config.toml
num_hidden_layers = 9
num_key_value_heads = 6
hidden_act = "tanh_gelu"
optimizer = "adamw"
decay_shape = "linear"
Each number is 128 + 32 x the weight over its row's rms, rounded and kept within 0 to 255. Layers, rows and columns count from 0. Numbers have three digits each. The size before them is the row's rms in percent of the matrix's.

# layer 6 attention value, 192x128, rms 0.106, rows 88-191, columns 64-95
096:109141159133116167158089143134192139145097188080154148109132124099119101150125117093112068113122
106:115129153154185103074123100180177108095115178177132124101126158117129177059116074125122095143188
107:088135140092167107173125123114116073137034142110139150119091098154112127121106167116161120142144
087:103151132201113121121120118139069133222029177086132142130130092132112140168100159122168063160150
096:142094157117028134109121100068145116156171179092142124118091108112183152088185099092077124098166
095:135152126203159097148115145207133183081149153157085131168074128139109109118050112152102136153159
086:115115131092152094139146171126047133118142112167081159140123151149144119113089149188109037088027
105:096133116117111168146095117088080166177150106157077203142085136171117134139160143082123169121147
110:105126113098118041170122075165154152153107136123147099087191096151104118151122144106121195149130
106:158093134085188142094135156129130072106081130124125103134126176164103104120132107167048088101152
113:103064158158100092115084071165149100142152120176087069129153196121127138114112152106129113154134
101:126083140174142095147140168143120189180191170106175141087095149096171174120129115091091074136100
101:158104183082139148159111088160150102126174179074114111128062134172120174125135145051117110141111
105:148125153154124151144097069116178130147100109139119109077187120146119125199110140112203148182180
115:135163107103078144094131149070109176124097112157148041146169080106171132137180117157105103127098
115:088152150091089140139101142130081180166157121119164090064148096145086133154169110094081103125140
124:151141150144142180159101133100133110137179100093088163169130115124109089154132168069120179175103
112:086164139102103130093130109143130079145108122112159171112211129103085162106086135118098161070141
102:130098131154090146069109141125142183133193145166117074078096140133144163153128123134177076086133
105:174137074094173161113125122151130051108130183162174152165139088112167087115143192114157076097103
110:144188094193146138131124121133219098140071159121138096140222113050119153112108119118115116154151
108:148126154156164102132073132133195070129085144091130063098135158126083130144161100134111102169138
106:094139115151131105175190190125154155179100159131167130056161170109131116109057082128128149177107
131:138154099133132205119147071144157170076131111249070142111106133090135119137084133109182144144139
121:082143131093106131126126116092085203092115134062140088086131143111083145136084072127092166179123
124:094095157143130114103140149143081129159146130094182201118138090148160086165097175163082098085112
120:157111065077117158096131096110102145078130127146098072086126107131083098117125142061085089171164
105:127108167156140048160151150141131129169149168171164121136119179092159170099124165121137087124143
116:123116054163059098052118089141136123139144116149134101100183035083132081189089183147124173102138
120:131097082146118130126101085129131195155171143152083143092123191106130178115073113051151114159129
114:163100090113121077083146073166130080148121197108116062061148111167136139102106133123156112156145
110:098155112152147140117137134088108131090054076123133212127129139074138101207151116139123189111150
108:122130103126123200060111093131162148119144165128104041101140089088166144120110071132079070141113
100:104152117119141133131146169099135162136082079166079171174192089114114125050077113167137091154146
115:125129141152134133124063113151135100078171096157100127176117182152116143145120058114122149096158
103:093131076078112190083153092103119101148172140098102109146111119102138150089154123074084148128072
124:117139107115081185116126089124139161140151157082108075076105046114113137145121161106183150166140
122:146112143136098067141057132152114089132165084161081089166190113156084165075139135110144135180209
093:177168137139163186191120138130155069084083125075086178151157167104037154131138104080176181158132
113:130105147146110168158128125085114089124106088041127113161130133129130104155141158103153154213121
108:130121128091139135133104144068221102114152148115108131129170145093113158150199106050108113137113
103:124090135194188131147109056108131113117089137105135093166143088147177154138121149165152123070107
110:160077122107155114066096163139174112153132129179142151078105116152119119070123150112094124126237
102:098121129118091135127173105150066160152109160100120145152108099148100201127156137130139130143135
117:151119104068117113117129082124199120153131105154098184067151205124114097103139105100158181130134
096:139129100118131117089181127129132087151106189215107118120083136088109172094081067135087118133151
079:201135167117093136138053100172162105127108130131134094167079094158171197138111161114120124157170
113:183136094131155057163111139130161067179103122199104167086153173095128112079043061104110135168104
104:200098105104147115127103184182116146194149149132093113089066148180103140073080109118105144144147
091:076107138168145110134146086126154144136103151122094183138162143101099106161177097075128137131098
107:097143133160148152133109166123073132120090145111227134151050083155147107133107148151102123071132
086:176135158112110162138090134128113150071135097120113140128061143146148178146137162177154115142147
088:017146130176158123118123128080145150104141102145079175110114140121141074149097115129121139109146
090:171112141111087114140093144155163144062164108156144078127128086145114170167098141165134079167144
097:117155155115062107102085105138189115144187144157119019105111123123100218138118160136138134110161
122:141143122107070081153107171162129136151120116166148184119142166135140091164056065187150036132052
109:104125118129110029098081084120141067177100110218097163082210168092101116120126147090131136137150
101:178129163175103145143165140167068080145086121164165076204145137130176129166111130194112080106120
082:188132119087118163148127147162144159135143138127131147109055159139144194097085069129144154148135
104:131090151130202156102125087140192065130106142128029125120102166107128120137155077064128169138130
108:125107096149128143153097105125087111160136098168068211112106095130128108150085206130163086117103
094:176099163101106124155072103161107143099174047105031149123134171151128134183142133076154141161092
092:064143088124150130130123187099143212133136141084167159133142068166151072153128101117086112126105
096:043124163169173119109143083120172119101112097082115149107147107147166079184116121113137116113094
106:134106190069147141077104103163142061076153194129109131124074096130131133131189091083132194117152
101:075133150150125140072152066116118098131088116064125124141143135085117102157173123139118099094112
111:134148109082095101088106118146155136134173111104125114090122150131097154075165132114109121130156
090:114089122100202122133138135137135179137127143059146227127122122156137072133153081129109098134075
091:180144137104159142126083122105179091085129101100138066153097119140147196091151165120152173105169
081:051106140166175085124139070103148120134081153108119137127203094116136058178193163111160118110071
081:155173120121071137139123181071140175097153097164156104173072131159136189117082133158136167139151
094:166172148095108136199110157117176158097151169136129159134095123132131163175077116198150153127113
085:172124139183159177179138179092122185089081144083119182200113060162129075129115160133107187127125
088:090158152095125118117123108152136066195089108088137182153158142107134109104167125133158124125120
091:132126145161180133187178192097116110164135173074156168122111162155125101116118138149137193122064
114:120122152175125044116122119242183049147140125066134125075150166151150103154115082112079122115116
091:128123113130090148061149090084184115177168112118122096099097213060147143114193111153078096110052
096:132121121108141151102144117039161120155113128153126130154115174120147146087136177182121097147142
087:129126117080170103122123056104157196129109157148121147100090114073137137114181156172159042132140
083:099178109137112085098141105129144103195075111138103162129125100120114176146172145129112102118134
108:144097182157126087117087112133133114120071148032133099170105092128152128092110135131090099164133
088:151122131162114111095143146205152028102163203070129072102142089157151127149154079135141132116136
088:124168153132093118089131097103182065095105092116128151117149170065151101168134152141065125106139
096:089126117126189084150078127110096172118141130170143176074140115161112150129133132136161094089106
099:115127082141119109131145162159164107083084138123151162168167115146124106147088110145097186165123
095:122149176119169165137065087142165117110100101083134135149141204118110140149152125086096131109099
089:166154158124151151140116103218147104159148115158141129179178168117124154082126125106066159110120
120:100128109101140144084207152090117169188148101112152132106151146114106063109175094175114122087046
109:123102112163166118101129167119080098161175125104155096141105132173112124098129115188102154073059
111:142119187087122167122090122074078160070111147138125117125104087176133128182084116119111089142112
091:126123117166131066085099179186098114149116120138104167157139148134093106126105081107097124142162
093:110133093134177097089104106071137112189087129100135167171109110154047085084149152138148133104149
100:130121163170069073147163158142172071080109133073141095160085065118140128136129147140113164157105
087:114112113169139158186162145138162097073101126118153112131091125087170116170113133169142174179150
084:102135104117130159157166129091118137101150123092141092147124098070151108144137106142175169132081
100:172167189123096219114139122088136106144119129130120154143118119060173142130147130131132108126094
080:118126124101113181161176084042120197108083158149132146138122041099103091176163174127122098106051
100:143100094148135147095100133056087161114134149152088168116088109112101131125075147123197110125183
099:141120141109078103056104092124107123118135128161110146125146135071136145150150142127096061108142
085:069146139116170114220094145109162131095116101119176068089068087167102118150124123146145124135164
102:124128120167093118111153184162058063151150107172162167136129095094134075161126091146136200078084
080:133143097135091107122210186163115079196131153123133149121125147128154121106130093149138164170152
091:131168151114115082133113191176108092184147133106132104147150063168148152132104100141181146123124
100:105119061093107175075197106124134203086106114200102143093147121108088107134112159083083095137184
# layer 6 attention output (transposed), 192x128, rms 0.104, rows 88-191, columns 64-95
089:078087085124162140114140103163099143133080072142122125135113116151107159131130079154131153119157
105:105135099144161139209149167083114123149125106113148140101184105124185101098128164174194154067088
109:144173081160065147135128118176116110130144143098098119145147135159157135119156107111111135161100
084:129105078158146145132090143134174081108139150075119116092130134131144112094202150107116164141170
089:106145135088153152142158162132111152057166108192112123174145159089056138164086079172113152117076
098:123095145138123200106111110091157119127120108102130084086204101153127161137128117082142199063103
082:155138147127122176142098107125166106109123084083099073109135134094089125157156111069137119123161
104:192114096154121111132141136156128127082108132112123105157170157089160087133169133127135141151092
114:115151123144125145075104147100120117107115085131118193151060083129182135120153110142094081117113
106:105123137152098151143169099114118107164135120135085138096164147091097114136104123141145172127136
110:124190077076083115164153130133105116097096118132131154153086128194153108144138143139154094076121
102:141142124075095155122137154133141112104081100142154061165156114098146132088129166144149161101126
102:109211094121117139141136151095069136114032109099134114131211114074190128067142068163159105136147
106:107135116100169123104156102091145151154176101149118143178082111154126156098187145108108182065146
112:198059146162114079209115116104119100157147150140196166123084158124121105127132176131125142103111
115:083089137144169155109121149078119097086111074136097157103099122075090168133109155130158135089127
124:074144107140137124109146160147148130127120193165205092144111099108089171078079112120157086145149
109:136085100127149090125121147114125179058149098122069113125152118212115125172155080120147076158148
106:113136163133112153203148123128123123126180151124147120177111141127113153168117186098104192073144
104:132108124182088100221104114105092156163126069089127111142187158172134104150114040162122118165086
108:096050156126109124161107106101080184173194113085174123141102120193163103101163122149156066090110
111:064136162115096168117179141159088107149151099119156104135107137114159097081152091168154128074114
107:084118129083136167023073098128171141116185098113118108160102063153155139111119194093123133131188
132:126123152104153093118068106085116123151093160069129148127127130197104179127150103142104136140145
116:117168128122188142049082135125174091125108135123063111086139112134140149084108134094113126102137
125:138161079165153109135095159139152135120183134153093053148176137137114137117149091077147169219130
120:093106168151162162145076129111117141156065108109105152072144116152092146085094085152130168097112
104:116124092097077134142113140103144143108116081111127124161117134187194111167121158137159128096127
113:144122142154177136221109131145117156087160072167123096176078154179067123139181061129085127168141
115:151140150092101164129154138120152138092081156130159102150164107106085169087151145155100154091159
114:140205147152116164199133088136113169132123043124098143178115108134151082145161105127077225086150
109:142087143123159159120133165149152130117155169134098099112122143111071133115105090175102079165059
109:149148133112123093192107115109094140170144147084119103130178142156141107093141127090193179148181
102:147080169118124123081141119138154140127179173136161145118068100141078130163120177088133164111123
111:117100099158132146128198146107135108136156188148130130102172163085151141145128130135136084140144
107:162105142128099084172125096139139163104129128101145155134196148122106082126057122168127093133160
117:131159149164176122135102120131136183118189123134090145190100125168144158161136120098069198075183
122:105070131137124166109191166093123135096075163161158150110058119162162130112151140135104086029077
095:095077172140169128060176112122116200131134175139155136120145096153085127117140094153122054067119
115:101165105129167135108136107146205144168105146133119131127101128152146081057079140131105111056086
105:127158130096106142098136140099086152099120133146171084147111150137103136172088116169148101178141
108:103161139116082176140101138161106147163101148136182128109154105139119183092122123162180129115094
110:115148083147154051123187123096163183172141158150135123116121170116205123105129132129120135132123
100:091141081171126144055147142165102093125167148116115124114121114060049127134122179138138132135142
116:168140144127162094166111103110160154140119088144092103162110140134177126113113095116062153200146
099:071119068152109098150127141128149115112188103129129127125139121093138135093146155148173170133123
076:079172138144170144071163115140093140132114148148153108137167134124106108095189119117130147132119
118:136111119145100113177122090093155124077165104144144079145174130156188103130196150131127122100113
100:129145158158148089117140063075134142150132110133161121113184145105208073109169196099127140110126
092:116140112098053152112131141190138115115113141120167117125130121106094170153062117117156108162153
110:106068112168126131075103114150113127193146113114154164073140123094096148109112124109146083085095
088:110145097150141121080116122131093096187096147127151151121143092140146150104182117081127168129108
090:106077161112095103179135147172161124111084133126132127113124151131113185145098117117092169056128
089:101181117073097165130151161096134110082074136108119149150116085181162162148177111104116172091105
098:096194092164184160131159142107123135108114093137065121136150162127119108149191147149158170138103
118:126093132107097148187142150104100110077135086116138078142138083125108138179198165101129171122169
108:152149094118103135204113115116160144090162115100087099142131171146125147113128078122121128149107
100:093121124127143152187135157134087116102158137120127115086148096089099143072166120153189139101101
084:102131095174185124073113100127101096171101128149142118137152100123148094114161167112098155127124
103:105139134129148039132148131119134139138137152173154103148152135153184117089094104145139148162123
109:149093176164085048135162097132138139101113115138177125149137162152127133141193110139097151132128
095:182164187082096095136133107127119122107050161118171125142163120182158079128136106115097145142124
088:172107160106120133084104140131131141119106147120154117112050142095098149173107169118119114136197
097:107094165137129138110126122130109103150091170162126119126090140142056161159091168141106104105132
109:075085135098194083092169134083114141121124099142114135138136146080121130114056091133151109136112
101:103064102099120111133145141146101091141144144120125134093115088153084180095102128142162135127166
114:168118097105165083111115106075134103164142104096088121128103131177164119108150132111134169161143
091:174103134089106109119065108124108109160085154151163119124101111151177140156074167089132093126149
089:136186126145161138090106139140115147218129137141115138134176138210150060068182076113143152180118
085:113128172095103157143151138137130136104131156128119094130105132114096191144056137160151078122152
083:144134111172159127093091148169104109159139099120102146125150148111113092137213099121107172150125
093:119149142137118173094152159154116134070078042147127129151147114111176139169223057092125153157123
086:167095099093130128118175204178085147125099117158118136094109098081103131119108101145143125145171
084:142100148151109085124143085139179127142151145132168077189122161109123115095166065132103105098081
094:104134095082177126142109112119120160096107042174132133138111112105113089150101141138175131142171
109:111168140168106158115147110119173125100118140114106045163109129159168074120105092102057101115160
090:076145138080120093155104025153134101130131182074199098099143158092106155137167154117132143146069
098:149107133152093133171123122145118143187146140124207139134128177134119112128144141153164113106104
086:106143136133075149139142110151137103151178111087086087168168168151101177134163164153134170145101
085:112106126117074109147118103178123103101125121093145044166124174151115124123127117151077085130098
103:178172151134112114143131133161143134133090145138142085118133114132145106111153145089106127116116
088:167154179144194130158116078120123119111106083163130154149169106131143053131072101073080115102137
089:132129136182107072131134097199182069139175104111085096139135177137092156114135098128089132170118
099:082095098111115156127138143112155131101148097128083094169178144158115190136120130128147161164126
096:132094158143163180108115186122097195177137177121135150110143116139132059063112121125119063107193
098:122092097121042101092168082178156064135129174098140078142109127112164181108144070142134083130113
085:144114139158066087090135084166153083143125173097166101148092128140140125128133069132114111140152
118:084089099092135140120071081134116094092160128074179099168133168074096153080163116150147161136125
107:098137096091142157161110106098113151101111103127207111124127141102152115151148104138183130148119
106:128119088148142166124133180087117124127104162118124160078169069082106191156057140098182152073108
093:096157134099103134167150162115131141113146108119104017142137157202176118097089151138077089113141
099:127128152152108148166153128142121138044185131078111089152126155126161114177146053158125071121084
101:149174069183151136103106086126141167105062117166147127092072114147150047164137166106112078141162
095:100122116116192135064149183111143148149112108171094199080124135128108058115129150132143116122170
091:121119124126216135092092137123115175123134140180144223114132098072078086091147126122148138130139
098:158123162103145055098151064159145098134126138141147144096129129079036206146155140093129192130100
078:138123083151145076122120118213116092114171087101125124124147140126140165142153087170173161139139
102:114200138123175160164136160073119182075166107138046170108144114150108173198094167097127117121099
105:136149138192081101159118114154166100148174138084117060144161178164140168134144142145099115119109
090:116100088109158163083149169094109132092121084194056178112120113172144103169131140125176176159135
099:114104085120208127128116158157129139125152085205141124108179175100155117110133145118107078157192
088:129100184188168111144101132116121127156145095144162148146145158112123090079092131155088111056133
089:178118177096172138122144097056117164116069108164123139141113088103087110127158135094126178147124
098:111142135119123182131073153124094094124159143037061147125130098142114177119084130160144159148139
# layer 6 attention query, 192x128, rms 0.122, rows 96-191, columns 64-95
095:106156104105096150138141126122137119150131061147107164138114158097132133111105098113170164118069
111:076148164099160079049111136118175162132122175119159120115131098108110144106167106150094157155138
106:142105060157084157133151102115125078161143119112115135084114169124127125078094108137153135075129
094:175137128120147120117102132104156121114201115144113150154091158066189158124121089089107110143139
098:155105104102118116109119129161191069079093135102099097140152132136070110088145146122114167138171
114:165093169173207097175059102066132119103148100132118164171125211112105156104119154088101164126103
114:157109166079080097160169135165146113122116126174167139058109121150151131112092106139060083099099
103:122108093168175150121080095152160094058158150131101122171124157129123094089125116100151140164131
095:126120192113151150128160088122099151134070133197148138115135114139083155078092136180093078050123
092:114174179094072139125155135127087166143172146079096127106139123144183089117160120050095108172054
097:075146116167118121154151107129075113096012136132133084143157081168051105123128160181125135121145
099:156109082129159122201097087148135169103147077178059155145118142156142108142143208097151197112165
101:114127103175106108121188123100093088173088100123134161146111135116128120131068126150155138080144
092:096142159109136123084154048117112122145133215159119175077158134122132142096126160116097092061135
099:128113117156100123127135131157184134110216133159117065133150084140176105146140213086117187141130
103:155081197119140157096082117100117151149161136158162133137070172161143109098079096155082137143114
103:096075133135191085040098090101133153118171176135142092105136110129108128092160135164133120172146
089:090163162128148149189131152107140105097123104120118115110152081163096107133068203143127126122044
093:138075216167176135192158169105109173134115162120202179120157143091126120142103122120131109118111
099:100127105134118169094138169175107154115103159149162170102092073106189107143113078168156118092117
102:146068134133076100053174155169121114147177178114138113115132136151108127127144129175176038172190
103:109069151155154136086129123104191141076227151148147116101106071167117108129114148101139072135081
103:147053132118099053126130129157169154167170148086146131064138152207134159139146135126169141187176
101:156170111115146085127115087170170096153130106143070090134194101149119108133085121074187137189169
098:109122135137126171136184171130068136062081128110156104157125091141108149112151199164090118074079
095:140074207167119128110121099128181146121142062163125126167174057125121110133152213190117084126113
095:170136131149129112180164109177187108176121102135116101090159082103153093111143097188165048169168
093:177085132096164142104164124103118130103163141204086108069105111175157140139129188094142134057103
103:089121105131137149070087098061122156087139180138096142122099104106146107140104158147123149067114
094:127137111134160106137094148084146204147175118117063131088107163143156165153121045085172118098096
104:102136098125166158075113108142142099165141153144080182149139144050126159103098171097161148152131
088:155128134150180086097119088138120107185089202129151192122147149071185145100137107119134140159193
086:134150148079119154162152169160102194131111110111137086132124146131109120178079111104150116131115
119:117074115204157122090159120181125127149134158156177207140132127044160084109200158123139105123134
105:111169127120122081140127105114183132125159158080136167154152172131144124094136120082086113196139
104:132104083139149104104157116144096131180114127112094168145095157100162102067170107135114116134101
116:115129122104130107084121105153179170112142146106117211143118187100158133144148124090108099131134
112:167061127146133098061129147129139146097173150118093188104090181066155130153147091081107139174121
106:096165092100070182162077116134166134140101095139138146153182135187102150138092124122115156160168
120:124149088195156181145108139155091156130166130136177129128100091052094109119113188127190082139096
092:101154083089125140189121125104179184124131159093156070156152125146116120138113197138171092136153
111:161161107167137156132092149160097111158116126145064165141091158109062176147097135169169092132112
128:109167160099119082126134106098135158091092080133126114143144164191107121132109101139042167137084
103:096144206141131105094118115147165189132153129140161116119124109105098161185127146143157080106147
099:107060153130102073075166120200125095169131131151136175140161135140139108132147082093164082125157
092:133100112141119106117151086129181099159167104143099151115153159125159143112147207079124098147157
110:113130088109130082134119112176121118155112123100102099171172153151124133116169213095161127191152
086:073101147154080079126133102115154128150109092174156184109195102139113152070118115121114137088147
106:118110107140097142116166112120156134116102127132096121088149155142079154167154111148138126149145
111:178135078127127161179118154160129124099133129114119153142109147125150118087060066134098123143091
104:168087159096053101113157146135122108145163106129148157115148136100140154153077125124136088071137
111:114087181134164111118141150100099108077106129194151125107150089160114092130120126147117150065099
094:144129102106087156104139178106103102083107172071162146181128131119102136142128152154162106156143
112:094160132147145103143102108145123138155160083160148123155147130073130157115144190139128109089114
093:069156125118072165115170098137110091206157124140157121097135147135124120112149123145138112099137
107:146097163121123117147132149084115097125154067138151137125128111156126110071089075140081130083108
114:155206153102110137151098132075141121083133113094100102125073114139144130122062068152079163115078
105:125082140171165119133141127162108115114072148161099117108096115156131104138124084155118164101139
099:114084156156095150159170095149146135147150107180127180119166124144140125130133146070139096059091
121:121144079153106149091169155196096105131090078150101139155125136099098106119127115133127137123103
115:122154135177189086131120138125099149095154097124142162189107112098117112053122160165078100095119
106:124116120205154121082138129181068116118100139130088169122086117115137076112137137097141126166116
115:095078149116118089091153099080186132072132084080126103124084073175110095139125165117104101099093
115:114130122097170125129097102182139159116102063156098141144167182170104111123120162109096167137127
087:099138082122116125110128144095107103129099122132101149094135127088072217133098073173139156098108
099:163123155173133093125132173084079165071113117189187093161173198140144094136154132161090159137094
091:102150077123119136124095140158138124117181135133113099159109187128075117091184076155137141162172
083:125140151143087119164132094158118101151138088165157109080153143132139150103085119113175120097148
084:162163144119122143127116089118081125177128133154140116097153171133170101107081070079149065083127
087:138120144135115114113116077109162114149142162099087105159123117142132136155095188126115160164138
092:098134088110145134146106102171122112087182162106097124105117160096127133201183123126124137140147
092:157195125152122122119072093117162060153121157120091139118104137071145167139117055142116141171130
087:100067055184125098133107142158082146155175148139091157121090153070077197141192088114157147117088
091:061089100163138100147088146119185139110160101129090143161130147105069212135181136167162145134143
083:138083125185110092151116154164086136156119164110190118077130098040071161123125117101132140161118
094:093110135102117150172128129198106105118165178129120127094101092094088198154136134144159118118084
091:129138153185179111116140135158108148150052142078157111109127140121137137142097164151149053126104
108:155101131103075129087191124152083107168131219074137163075085102110175073166091146109137063102166
080:093106088156163183120117154167148142136174159107088140120052108066076177105138131123143130167178
100:116167062124087165156151122196111092123170119117113129098094129116119133140147133088131121120115
091:170104160135121106094161182081103146073108140141143129156172195134126061090130082138116087143183
102:114158169098126120160088115084139119114115104118114107146138069129098176133078166155118154101074
094:170056131089164089137106145086121147129150062127158198139157127173104092105119173114043167132124
096:148160184133167115108176108041124178128077078123140128142169159152137112076094111153108145111161
095:055133097157176155151102136156107159057109147170124130125108130134086154184162085127152084091106
091:110146196159181161096147079150139142115108151137136138146164152153180067107139157112133155130161
087:110103130176102155165127186175130138142188099139146117107100096112121184151126159133127137107118
095:130099161120131092145064154129155124093070055170143120179196098171148134114138138153043162152100
092:183113170149164121146120127085101161130169113127120150170065118120130127110137132138151143167114
091:144112097107124127168136186116107092081161105125101107127091127111115178176102154207139113107131
079:158137174122101123149116116116109134107125124139127090136143227143186099165105107146136069097118
107:130122105123116162129149143194045126112119139097154108083073087101117129152071133119119123098131
096:054117193119134163076137153130137172100131121102140091144096123144108119121118134126117062069106
095:149131194139154088136121124118092171133135121149146093105139145129143155163078171155145091114179
106:076149122131111115153091101109130080121096130116106118082120117109066216156099130195122159092102
087:146161153138125130210146146134103117124183106126122102117166142063130197140178167142108121130085
# layer 6 attention key, 192x128, rms 0.119, rows 96-191, columns 64-95
097:135130080140142175156124140114128140131104107141150105156150138140096142084133097152095153109099
109:112152110132107103138108112115139118150114179120109170146120142139166114149124163092132123109118
109:128071136118134184152131151122118129111165079145133144106124116122109172112078117162124138117129
097:163138158096138167128123119129137098137137137114196139104096137124209168163084114130148112172124
101:098128100124093140151103123135163132067160099141075131187127143126118162159139198060073176127142
109:150144182117151106173078106108088106162077068147122120145110113133126118128085135123109155116088
106:115100159124137124137129112155205168125157140111166115134123099149100086086069091131118143090115
102:128142109106117136140118177113127068105135114161147131147068127104146164127126166098123126134121
095:139094162137130134116148124138158120114180086122096106139165124119086117099093131168106100094123
098:162165122103132156112120100115134151152130143096170136100119120148157094107179099097100148121133
102:109181122107129082163134167111134147110105109132109112151144119138117112144147149104157113096125
101:067136130164127149125136150108134132091106078177124104169155135140104141143151193079138169086143
103:117131138098123117165132146111084148115123104121109114134153133106077111121114110139102125099119
097:135089134148125145081135145169141123183161138105104179105103147111130103124092151148093106076132
097:114135163118115136103129107135140168083096194156122111080157061176137124146124165067143149127149
105:121080167146149108080109061133133101149139100141109131085102109180154123102137089147118126088094
109:133096112149142067082147128106124091163107168099103131153115108116141114109128139125168087131134
092:144180165107122119192133106121164161106112160160101114138145085143101098082122146075128153085108
095:154060170119102095185136117128087124165115138113150147063139116112149085116102086135134117105155
101:089128106086124155163137164136147087111150137100133176110088107109194100104104099134181085132164
104:124071121153126100052172145161130144160181202111133125122130080122155124124201117119156083199180
100:098072114147130140067143149143168092082141178156153107135079090140110123095150130137134106091133
102:102053120186160096139106148148144143142169141120174126081163161151089141172146127127163137147137
100:186101093120157124122098135101119058125147094133089075127159172172087107166131158132149166148160
098:049169110146106140140156140157155197058091078145123131159110053083084119099150137120072108099119
096:069126145152156131095103148138140126081098107152147074122192092155115117081146153106139124105131
098:173089112139153126088119187131156064064100154119169108164143134145089089091110108120133129184137
095:118021159144091117088173102104157163107154145170137147111128070155162101084103200070105080086128
106:098133181118111116089117090107126123164134136107088146107126084142156110050097175058152091080113
091:092133101173168113073116134091137130138109142131109144115079166143130121158105118159144077139126
104:142137083176132174084124152126084053180128174168110119113062093076169138111188166115143096173125
095:186043124115118161135137120121105094232139152090191191082155164041187135137091120138107115165145
094:148074168144168116128135164136125146119105148114173124113153147149102138135094116171106153112120
117:105113147159144138124157156117114141061150133156149133116123089106123126132140146098111092097146
109:141194069090063131143098095136129128126163124141133140123119198145166171125148133119164096178128
104:156186121100131164141080108100083117127139181070138168128138136110155143148170109131133107195117
111:115138113134158152158127104126152152156125127139135164129141155140125125123111110099090133138098
114:101085124177198167083150173126109152188107145153091163116095095111116120126160117126102111138148
102:142116097108133112126161113084149102131097082175080095138113162133111124163114164135105179131129
114:115087139160168139124163128108100119151140120190157142118113116079105158060154087127093120076135
092:130082120162163074109181132188174122148125115143143111154086163142124165107117141117113181115138
108:154138157144164141117116121085063098125047126113131099111126077107107115136113177169144162110150
116:139190131126090151154033104098137104118111114129116104140164149169170128142131168136151164187127
106:135102190142144149146156145178127157128158137184156125097077116175140127079050174109130141054115
107:128148140119084149134148115135127148099141155087161114084119103160148144161134164126183110148146
097:108160077111077135110136145122117124104169140131118169171115141097146137150126144078136101171121
114:111132067139123057124072146111147137100141139088096132143145179132144173148190181096158151185144
089:122153113120104148158148080153125099160133156142130112126149128148159095110146151141150104120132
113:100093118185165160118167155148109121192079143130082144155122115142108112127146166102147087118141
109:118185079100088158160105153142132140129124149117132134134092128103145133092189076155147097151133
105:141065158155137134128205132145115171148101117118143090112131102147097093116057110125104163075107
104:114113196144116131133126130175146131120142128113155131135153096140139137107136138142127126093093
100:120099120162152110142129114115140131136103106135124119124144106105097087101101100121129158130142
108:128118132128161104175109098122112119156152094171123148126128170124113107109104119099085174123104
101:129175150086062183142148095137121084141142141114102140121109139123137176144118154083152071142153
107:137111118101102166137163133071125102096114073126164113127140106123109121122088078174115092106105
105:128179116085105164130123127170132110128103127122144115120116101146146143113135100144148104111125
103:120154130100098161112112157155127120090138172103136134124094112142159155161176146151157104120122
095:121145144111075198140164132159098131117165136143125167163109119109152152104166128129120101111134
120:103148068156141170146117165097116111147068132121118116104123078102144121123181167148157128150155
122:135174122164127098175115102073132185109137110143125088123131141115134108064116117128134134141111
103:119183103117104150117105142133086140134129181119148138117129110109179151114173155132153083132129
110:110129100108096181120148124118144138095096114156149133152116084129118141112121156106095119128125
111:102162111103124135127072162088150127104117071129098105165140146144153182161164180155096160168126
089:174124101090166166107118139078125140125125082166084102102079125125110182133115055153150145132136
092:145154194152126122150152161173117143108113130147155137171126118080164122140134186109137114102113
094:139179066138113144169137131110140141082147067162139113158140165116113162145126081114135148157087
084:146126124157130159150142133119190140102128112097172118162168125083096117112116122150186165136148
090:117089155153100140121155153102154118145084079078163147121170138091120156097072104188119125111175
091:111130170120166108117131086116096154156069197108092130171075119175128045149120140055160082120156
093:089136133117111109110137086142113170095115122161117080126113145136140201153167142096118129133159
094:135102089125173130134106151043084078105093088123118086092127138143114175095095096127074134115136
090:115146086144118133120122112068106172160159115187113113134063172080129173162206105109162108152123
095:086156106092109133123111090131083136133148149193109110145069144125149139156194129067150119138087
082:142102124135162106132151107085127115140123170167146132119102114188135094168188161080166120111068
098:121119106102132110134136061101125142108134151165073088115086122145126107167153150080130120135115
092:188193174165146114129144135126084126112086135159153106126135097104138098185154128084122127121106
104:156085163164152134106159141114155135119136155085106137057145091163121118141089161106118113109158
089:105149123106157143136116118083100095100152122178126125123076094144150119185174124094139110141087
098:112141058143115167137117104109176122079148111176108100134152151144090137120180125150081136136100
095:182110129145095131127130195166157135127183086104184130098169160084142157097103084179117150151164
098:110129160086151125117137063124117102153085152159086132143065107193144095145109157093115109094090
090:150136132151095113149116095139144099161114071155121127126155130149136124089099142158102167096085
098:145093127149114139107125194169116086136096110101169174140141095132116097096063124193143116078145
097:070125126130135130085146162126104143099104091174109113114124178085109190129149073175084141132166
090:091168177116149115128126193143123145163124172064168145122127087120167123123125156122157104103166
084:111183130093145146139100119091073129120160156170132086121132085139128117190183143109104148171124
097:149133143087080131123130093132133133067146106165141112126132132149145125113137143126108153098090
095:096105127150158070146141180137093101165087091078123136142129133074091102117107124181147115102125
087:135164137081112123108104087158117165088127091146089050104175164125128183150150100118105139165153
083:179129191155099123126135144159125154123100100094144123144172140099115158082066100153107146118185
106:166076175128158125111146119093168084078108106168105136080163076181103116150109123137110102109074
095:108155174087127137107127145151096125106126150158113134148100073140161106165116101126115119089127
093:127141190125117098113147178151118098108114119102172117089143099098117177188127137142123150089156
112:117136123068161119111117046104083143134092104178070109134103125181132140115139109097134139105116
085:130170131118107095154141112115091084108092118164121096173098127125121118176154173100121155165149
# layer 6 MLP up, 512x128, rms 0.128, rows 0-5, columns 64-95
098:095081095099094098091103109182166171162116089172176135171107129180131148112106105112132153112158
106:127164196146180067122067099166075129136143110123157142113100192096158178150121093144142156156089
089:183095139115123204171138133136104114161158155145127141077087096094128137129120088138186163153081
100:106119176117059088128111117166147143149092120098167139140146121155113120120040156157177093096042
104:147123171128109142086142091162144138221163197099132108091112129124195153111133129112155044142149
104:123145095121138138156113131090133131109121132173152084121142079116116146099068134146133121128151
# layer 6 MLP down (transposed), 512x128, rms 0.13, rows 0-4, columns 64-95
109:209149164101095135117104093086116178157114106148089134137124101081160091113145180147150152144136
102:135111132114112145131132158178136149151096124091162125134145140100114159126096097109181125153124
091:138129112127134100089095163151112087167086124145111133158156144119202132130092134132077128147135
099:090092140173085162176150140140116070166139101131134111147118165142084105088142171162126095108134
107:128109049189152099127157122243125118088178151166114104147126153155144140158165139091141184144117